Part of a small language model's weights: width 160, no biases in attention or MLP.
Each number is 128 + 24 x the weight over its row's rms, rounded and kept within 0 to 255. Layers, rows and columns count from 0. Numbers have three digits each. The size before them is the row's rms in percent of the matrix's.

# layer 10 MLP up, 512x160, rms 0.0814, rows 336-511, columns 80-119
100:089115125097136117146128121133120133143119117162125178178157109106119168130104109139131125101138097130108109137167122155
102:091128109088136184142146116105129121111143127195090146128115093085126133151132133137080132120158090148105144140126120159
086:139154136101143118112139144171132130129083109129066130163103134104092145112166151136162114135169113144137131110116149147
111:140110136085145129150100163126109156130120131147101111111115096091132156109116096134129102167118140133138121107145154155
096:083103103123138127120121133148149109148091109145134130150138138134143166145104095169126118153118087139095132096112116110
101:082083132115157130135105113120134116105121125146130105134163147116132135104129099155124132175117063128137108098122107152
080:140111092138113138187130146121126121096174138124151101088125133119105110167145079128161130118139081146103115129150128112
109:148080160132146117119157138142124086085100100164153119180101139099176132141134086089123121126101116108118129137117113170
077:107128187095166133177104132114144157169070125139129136119146111128130118147131087147131137158146122123095103141158129114
118:120087109098123122126134097090115117153161096161122129136099122103134166157085114130093146150151108158073114147134100171
097:109097120117124108080123107113114164106136149190163145160116118129127167141096134137082136135136115171121150078175112173
081:141140159113115106154100127104140087093119151133081157125126132126101117101109123150130071132113122092058126103154133149
106:178115112143165130082094152135131133117131150136134102151131128101148146150130131104134156149079135145102116099156126121
107:146132119120139072106100111095109167118142134144119155113150153113148105134144130146145150092146099107139145122167121162
080:207154116098144113163091101111155121143124123161117141169144137140120114165150129139114125142156168144100117102122158133
084:100117141129110110141145111131149144137137126219157158139135158166133159126134120127129149123121089094128133087112161133
101:146131139135167126115089120118103162108141118155174132104145123138136131137147086134147136126092126118067135148120103129
096:147095128107103098102134138105140097107081101119118119104123123081121131145105084139175146158126099132123147096177097146
095:128119142075103168080093135133123104134153143166142141122172132092122144116105123105118088140085124150090123083111162135
117:167132124110126141149132187108128161106099165129106126173121139097122154136152075081110095116131108136118139135137112144
082:107118113140159113114107128147128131120110088134123181135140143122135104102152157106116146131078147109128070111122177158
110:151130136098157137124103090097086148163098093156134146154139092108161152100121124126098106125128103123144080136121114178
103:120098093130123145105084149085165131140123128134149140122144114129123159112194087130161116131105107123129064127117113114
120:143109116086157152103082138079127149102153120168130162165094118138125176084118108112119138119119125116136151093098103145
134:100133107115110139138052127133159116138146134168140131150105109110155144110117125128114113163131090155104108084147126140
077:154134107087117150159106134095138136148152123121075149109085135097137139098092093130115099122147078127117131123115087152
093:156108094106169071127131122091154154139108135164148160083096140081123118116120161124127090160134113110102171106142153144
098:128081128125124131115083122096155147141101151138112110133110172143120147142163135116118137117160125110146125162122138144
081:092152140106161112082104161140121136098120163140111139119155093121125102135091154098122138157110132105132116112157180171
093:169124102117121148144148077103150100130088148126113129163135114132193116149161140139153087126156095130116116095119101161
091:160104125112146088099107141138118141119130122129130172159133097103107186158124122110152127110136144160141127127143117150
091:129113127108093126095088107101144109131135149162105147156129164114146145160167096133119087126105135122121130155148138112
099:130104102118156132101133067169137123105134119145118170136144092095144126122119095131113134133111155173115135071135148152
104:132127106120109154165078172130106164094161163177128126138132100116112171132114105118091153157154142161138124132115149129
090:132105119123125169136057121114137146124158091123125122157120147153113127170130138099154087142142120142125107083130100092
115:135102099107152128131123151082124100107134140167127137113169203121117138100096130120141104122122124126094086140101154156
086:109097149123133136144100101137175148095129149166148119110133142083125168116113050147094135163096128122132131099114088131
086:149090102091107129147103114122136149099129120170092139181131102129115122154112129134150148116124117121124130142124107190
094:137106152102102125113132137125113151103120126168093135184113121115085149127162128106130110141118141157140103114150119166
093:150113140085175149169127094107155129152120166139101145152162160150150105114165130146116098146135154161108101102114119128
115:134165153087120107093125175062175099095140110127149125143110119093130147109147136111129085137152133131122126102124113158
103:122106158112132119127084116110115140140130098156128123166151123153163115098083095109154128131147108132134110126145106142
108:106121151142086155081118108080133154149103129187122131113138154090165117128148144095071086131119114132122077144123074156
119:126090121122171116136099128070119129127183083173124122169171119098168144157148123113140140141095101157113099146117088133
079:138081114073146099130158093132144128134102146170138132112163136098123133137096110150133140125144118157114130101138158158
099:188063120118137127117097119117154142117148134127130151133164114113158152139113136089120126128147148107129164137133147123
109:128124139144109119153070139075159180135140167162129092145150120145098125113170108064128161138115099138140138129129119119
128:091083104091126093135128108096111176059135112157166128134142137097129141102086118149092151136112083152113081119140133154
084:113095136114111125136117118084137136158108101133160118125143127137181155105128118147137133160165148164108088151091122153
103:142133097112129143123114104096101138114135099172163118163142126112164123116140094115083098128115122180166123115092148158
084:170125141105122135154118083108107153128154124129095143124169127090138153136150098126123094093162098094120130100152095149
110:120126114085130145103106112142161151111135134146131163157134142153122180112116081125120145148124059168088118131140177121
106:186142087098138172158096144099098149104134115153124119135135166120126138112136130154100148091136132131128106143128137151
085:138130103072129141123115114102131145127128115166087106128125113088154121137123127112152094089116110141129128125154107129
086:127135121095088093067107105109095144155116133165097168147138145101159146097114113141098122173078132148126068091106139135
097:137060099112104145104100086116116127127115135156150131132120157095155157120106128108110143164117061141100093101118153148
095:102100134090121114110096098110095123131144169136120122116138117136135158137143107096095154157100120135110099107117146138
085:100125135125116115154124131123139123116099122120150112116147142122143172093152072112103096126148169134146127143119108144
091:119114114100150127141084131124132131146113123142133138155138119114170133105110113153149136130100128169107106098133117184
087:170111134085112132080131068114133149115131129138136138149134128142153111081127148134105122123116166122149107120105147150
098:123110160092140118151118102074103165151094135150148093159145125119164117125102119132106120122154144131104115080078131136
109:081091150145112116130145133075139132113131113130140125125176141103115136117151111082164135085126096104102122099157129122
133:103117130093107139150071107121122156097145123170128141129194098108129154147119090118122116134115130145064102124142094132
083:122104150115134107094063176103119134133120107193095107130163133117144134132129077104109114112151073137133115109156124151
123:107109137080162138169123184068158168169136141168110146125109110107143158147137122113124125163116088124128131136146111165
094:145093122130188134097104127138105112121136135165141149141134173148129124102106092153111134123148125161105100103136116150
088:146116149149132111122160140137090133141111161130109157176161111135135098144107086132102175085115139146134051151142165170
100:117106143133138185097090121103144150128083135142112132128129165107138128114134114097101150121135094127133104104137129150
114:113046103118123086127122147084121135124110121172117143134180148107121141128107086108120124158098111104125114135120112154
080:150165094128114141144105114135131156141107125162103137106117099112167096144111137114112146099126118135085104140112114187
091:182128145102116151115128116099134149137111131150132115098125163124145156098127131090148108118153133108120158109107097120
100:102138127135087116106113115106107176108124143148142102099152133111112165114120102073137137108133098114128160136158135131
099:129108139118121088112101166159129138120120135135136156125154130090113144117180107119130126097076091195122093106136147137
102:134092100105163126065064116094152150153115115162137129110175132146181111123129125092092065163127122133112082083127125156
108:121071117137101110120126119111109112101116122163130141157159116133158162150159086122144137132098088147143091101159099172
102:143139134109152111059107173106129134141128111179086132119125171125113118176089118127099090146136129122142101174139142144
113:116096125103119121089075122096103118066108130159093156139146141113180118127143142077106075141103128112120104136119096163
103:137121118106096109128138127132133133102160130149139111106163138113132163111156065080101149140138098124089124155102130163
097:112104141093121120097148155102154146145110149141110143159142109159190156132119093138118118133132130110114148106124099150
067:123136144056147121118106124142117136166096075148109114124114123090131106093128155116135144115123137140128095105105139091
087:151124124120126189137075137125153132128153125156147160129144121130144128147168121100162154141147118142102094102162121107
095:168134119087145109116110095110136163089132133178116131129150152113147150131101098126057103129096107131084095123145121146
103:105084108133093123106128163154127103111142158157164109111151145153134154116152153115112139160106090112121139120116096140
127:100079131100105152090122122086118114128099138137124135095144151111124115110092112137133133164114113152117120087131127125
100:091117127079119107100139106085124124096091113141139146108151146095122133128093120109137162086141097148101134120108136152
114:097116117127146116118055113113120119139128104159101121136152142101139189167165086114145157148104078138126169128137150158
086:119105138070142140114125081139129174114133164146144110150129159144135119108134126132105112122156068161085132074149091147
100:118141106094131144080102115090102115087108130186140129128164107106157143173123169146109130102102109135163087116123123153
088:155104119143137112149115123112121100134107114146111118147107146151124130154193142062175113118161138140151134119153118166
109:155125143139126136152125129095132156083127140136077100129115118115121110113147122163099103095148082143118141126174115142
108:112141162091160155145136155128146153106114177158117168140152117069118110130103123104115142162147108150086112130136137185
094:136112144114144123153130105131173162131108135154092153140117114097132155118142144129094144123115092119085130140123122155
099:125092121101137130147119083101147146157094116162110161114129126114110143151109127125146069152110067152081104076140114107
099:136074132091144084134113107115110172104149137170147151095096137145168186129113072124117127144096161147131102137136131138
121:093097105092130128117092107105147099131145125165117126158129154136174148112127128123112124138133108139099107118112136150
104:112105076135125137134131128107179143153137142159127134167105153162144120170150110079137146124125125107141156159143124146
081:123113090124114103080135156062142097091124128122172136118113134130101137125135079122156146130151105136134168136164111151
100:135094108135112102086098134057128149141120137145117162162106143133123143124169103095154119123173104167115113112167098116
093:109107148130137132101111135135177152125134148143084126137123088088153115141131074117078179099140092111094132110136107169
091:126100142123154135105114101087127133167151146165134178144160132106146158138108118148098115165078142131069101070118148159
079:186146166087137107072109148106130123086118079120140128132112143130148118145146090123166112069169139118139171131081133150
108:100106105121142093154094091128144161094135136160132115149104098138133165164166076110140114122127091149116128136109107133
088:116115109121122137159155097126132125111133130152076170149149138132102153143149083140099156136162145117146125155157160132
102:156087153150113131121094163107148132137112131126119162099137115084126149139128101131104121117129081096109158134158109146
109:170145097078147136091101106148143114112119127132137176083142128083148140117115110109139134152128137107080118140128181166
093:147144160106144104122131100128113144112136141142134162153144104142124167126124123130122158110137103156091129085129129179
106:129136099112105148150148113119130142124109160149138157172102165144102153159157104116114097175145151168093140122134118122
116:110124103095138127106124122093129143166164136205106165099164119120142133147118097114162086120112088139071133131121145149
091:134110101104139162133094146119160145101150145170125168136113152111129172175134133131070103126132148108109098152131095168
080:133111141135116138134107155142133115128094146147099127110107112110132134113100121111124149122094082122087085087132100143
096:172130136139162176170092171069110130161159142142120166148166122114135150136149138126148102106109141158093122114103164148
092:138103093124124126133080104136095131113142140179127129138157177138160164185142144085170147124105100149115077154131143167
108:128095110075110126104099079129123137119150149149143087156141137122131108143127112136103091120095164101155106119097163179
103:136135144084112146154044113106178148144116122148109106105133105110132143112126126125147081124114054128148091120110126113
075:157145118089096151145107098095132163111133103153103129100154097096147120138121147141161115114147101147146142140099142151
092:140116125120149138133095098117133125128111113138123125137121145142124135148139115099086085165133141102114085100172136134
113:123108128120117134110110123094151124154151147180090103142122160147129131132147107122138120146120145114145148129119110168
101:132121117117087122134095092124146135114165135194131106147119133125159143120138146106134137146108139164125121081152124146
090:137146106109143118130093166109133154114126165115116166139108125147118122156167072124126122094144134136120161141126107132
098:150131126101121099112102192126170105091113124154099148188110157146113170131151128111132115110169144136130154148116075155
111:144104134124120168126122098117108100089109108158102111133169116108155163161152122084129119159116133143135108072151119163
096:116169119133111139142119118110142125120147151164105117123117126132134150140123138108085179180091109123111102084157120145
096:126086112134121170095111128076134107086125125133124132124149164120106148106128101123120119146134095130099110112129127112
094:173126144096147130134109133129127171105118146160129114160148119132128129124149107127111091091106115118083120135147132153
092:143098124125131131118129100173128096128149094126146120117163147122128124115130117100108124127108140136096103082106101131
087:127094116150133092117131098145150156106096123155101106128135130092175130163138161121134108116126122108133141126164128146
097:128108123103124125101086096103133125099168142166138114145142141144190179092167134132131110136115103140125120098145116115
103:092095159125143125148124139137121148167126103168164169145160120096135170156110116119148130151123143124149123113122106125
083:117074168100113165128128136118096162128081163187081129130129104133151141153112133123103111125159093168110130151144119165
090:145125149079109096140108158095115145122110104148151145136150147144141124154130111139121095121142120142103089132139124159
114:106134144129173160169105127106165134161092117175125129174144112083107144150136099140152144155088135146125096095129108160
085:143132170130087110095103130061115124135128138123078155124135123137146128139183055105140105126165140125127107124130121124
098:143137141121145109106097076078136136105120098141151120172134152140161114076127122126108120167133109107113080130093141126
103:118093118108136114118110075145107140124131149173100112121145104071165110147131159131069100137108129182139104113148105158
104:134148129108140121098076142118149148133141138155135148103123110124144122138152112106156101143094101129121128133121098116
087:099113108069164125150106118126146129107067136133157161078160156100114130129147114139150157098137126111113101104141124125
095:100119119120131127147147179157179129142105132134153137144099146123157149170144098090139114110135121138116130097132084153
105:165133139099143093108117157113131181084127140179130158175116113124142154181139101103138114146088132143124178130108120140
118:104082097109157130121123107129112114103160147156088124158167123161178125110152146167131110151112096126113107095137142151
090:089116129103128143096083130104136113143159085129077131093125152125176152113132113153132103156101081123125091072152112137
100:148088127108136120143134084136120156081144148124141138162149120113109121108150123115131163109119114158153126101125132141
121:130091099093132111129105128132160092140117119157133124148138124068139129113112099116141129138141074135118100154158128148
109:166106119122155148128085145060129125098181141156111131134118086115133163119189134059151106118139148171113114136142104133
096:167132122105161111125144087120102150134096140159137172129163149097145111143091155117082070127124150122089097111129130147
095:127120133113133171122062168103194136116101166137110141125121122127116136154124106124156122155119138128122108142127136164
122:156072122122161093133079116125121134148109091159144118108186110094135168131135119072144133127158141129123145151179116160
097:104111116105096146109122145124120131136127113154114166121163134100111129149165115100134159115112086092131130130144124117
116:168129121134153147124117131147128123123127146175155112136107156106112149083094115080108120141111090167124134088116136117
109:123152097120172174178115151122142138119124087151139181136134171100105106144164080119103123156118066143122126133130103123
083:138139118119153123140091127165138137143142117144120156165115141129172119139148136132107145163143156154093136078118131166
108:102108081122136157114108133087097169092130150148094136127164111096160152168140104111127123108150099144152127114123100151
093:141134128123130108079091137133157143124133148158163141150143118143095129138110143135163105148111117121104098122159145156
119:120130127101109116083109125108120156150130101162146103134121188136099150121163132115112120147099133139131114118120130159
087:136109120142096130164108143130178129099094178174069133147103108134152115125116118117139127135159100136068132138148130131
095:161099132076108176125064099134122144150143144164089156140161141142124138110142152113168115184083138116142085109144120126
101:111087115063095156133073103073125130139117102137121143134134111139138129177120117111190117137169117155128110113168111101
097:139127162111141160127139144128105140157122118141140114113127128143156093146136095125086114129129105140090134126157137147
111:086094078073155142106118137104129138137149128161110151133152107119198120139103128138162112126130098151123079104099124155
084:122121132124141142156130162118124158180115176184089106138133141117138123128113107141103135122135131120129118123132146190
120:123102126133149132107082123138155162095131105178128153147162142084127150123176100124085117109115128162122112120143124152
107:175123103106096129107139110108145116103120133155081142172143144110123165143117105097116113160152145130117168098153134129
111:089137164123109113138103152118121154143134121131162137159135147091121122125142081126117177166129131135068131105155105133
104:152127140096151133145132162115142120111140138176062095125123126130113132113158143145147076131127121138097082145156166119
100:161095089131131112126122137146160138099158127144123130139170125154148173124167130110110105089119128117102127145116157155
107:141114135123114142121121110107136141144094146174134137178105129103100146175128087136112143148149140111125110146133113161
088:178116111093142099120137081134151116094163150152135116119148116096089120125142138118131145104093152113124092121115150156
108:172136122109158121118140136072116136135143132171141184125115167113144136140097112075117111109136129087107109153124167132
115:124097109118117161144114099127098125143132147154098137094138127096121131139117094124129084122144102105124083083101095139
079:139131137087150116162076119158104130112120181131142161156137148082152144119136127112150111166113155164094123098144128114
104:143149098123162156091123144120110099085179140160126164114140123067169124134130124096134136119136136143129082141124144139
083:124097147107097190128083140136122125155114165158106111140147113136176119126084118142098136146108089139108084122123149161
104:103123107113116173152070129137139093151122158162129133138165142139112138143123127115109139144116105143139107137144113137
092:159124102082163099096109155117147123115142137140108131179174159141159126095141064145131134144111134112098131120144174120
094:113125140118092133114136115093128115115154140135086111114104127109132129118147119127097146140133116100106186136136113140
094:101142097055140145129101094110128120175081166171091155157152094139169103165128125143083096136129126108105105068102136118
085:129135117116114158116106110131109167146131129147142111173144102123140107122114153152123142129085138137119081069108092154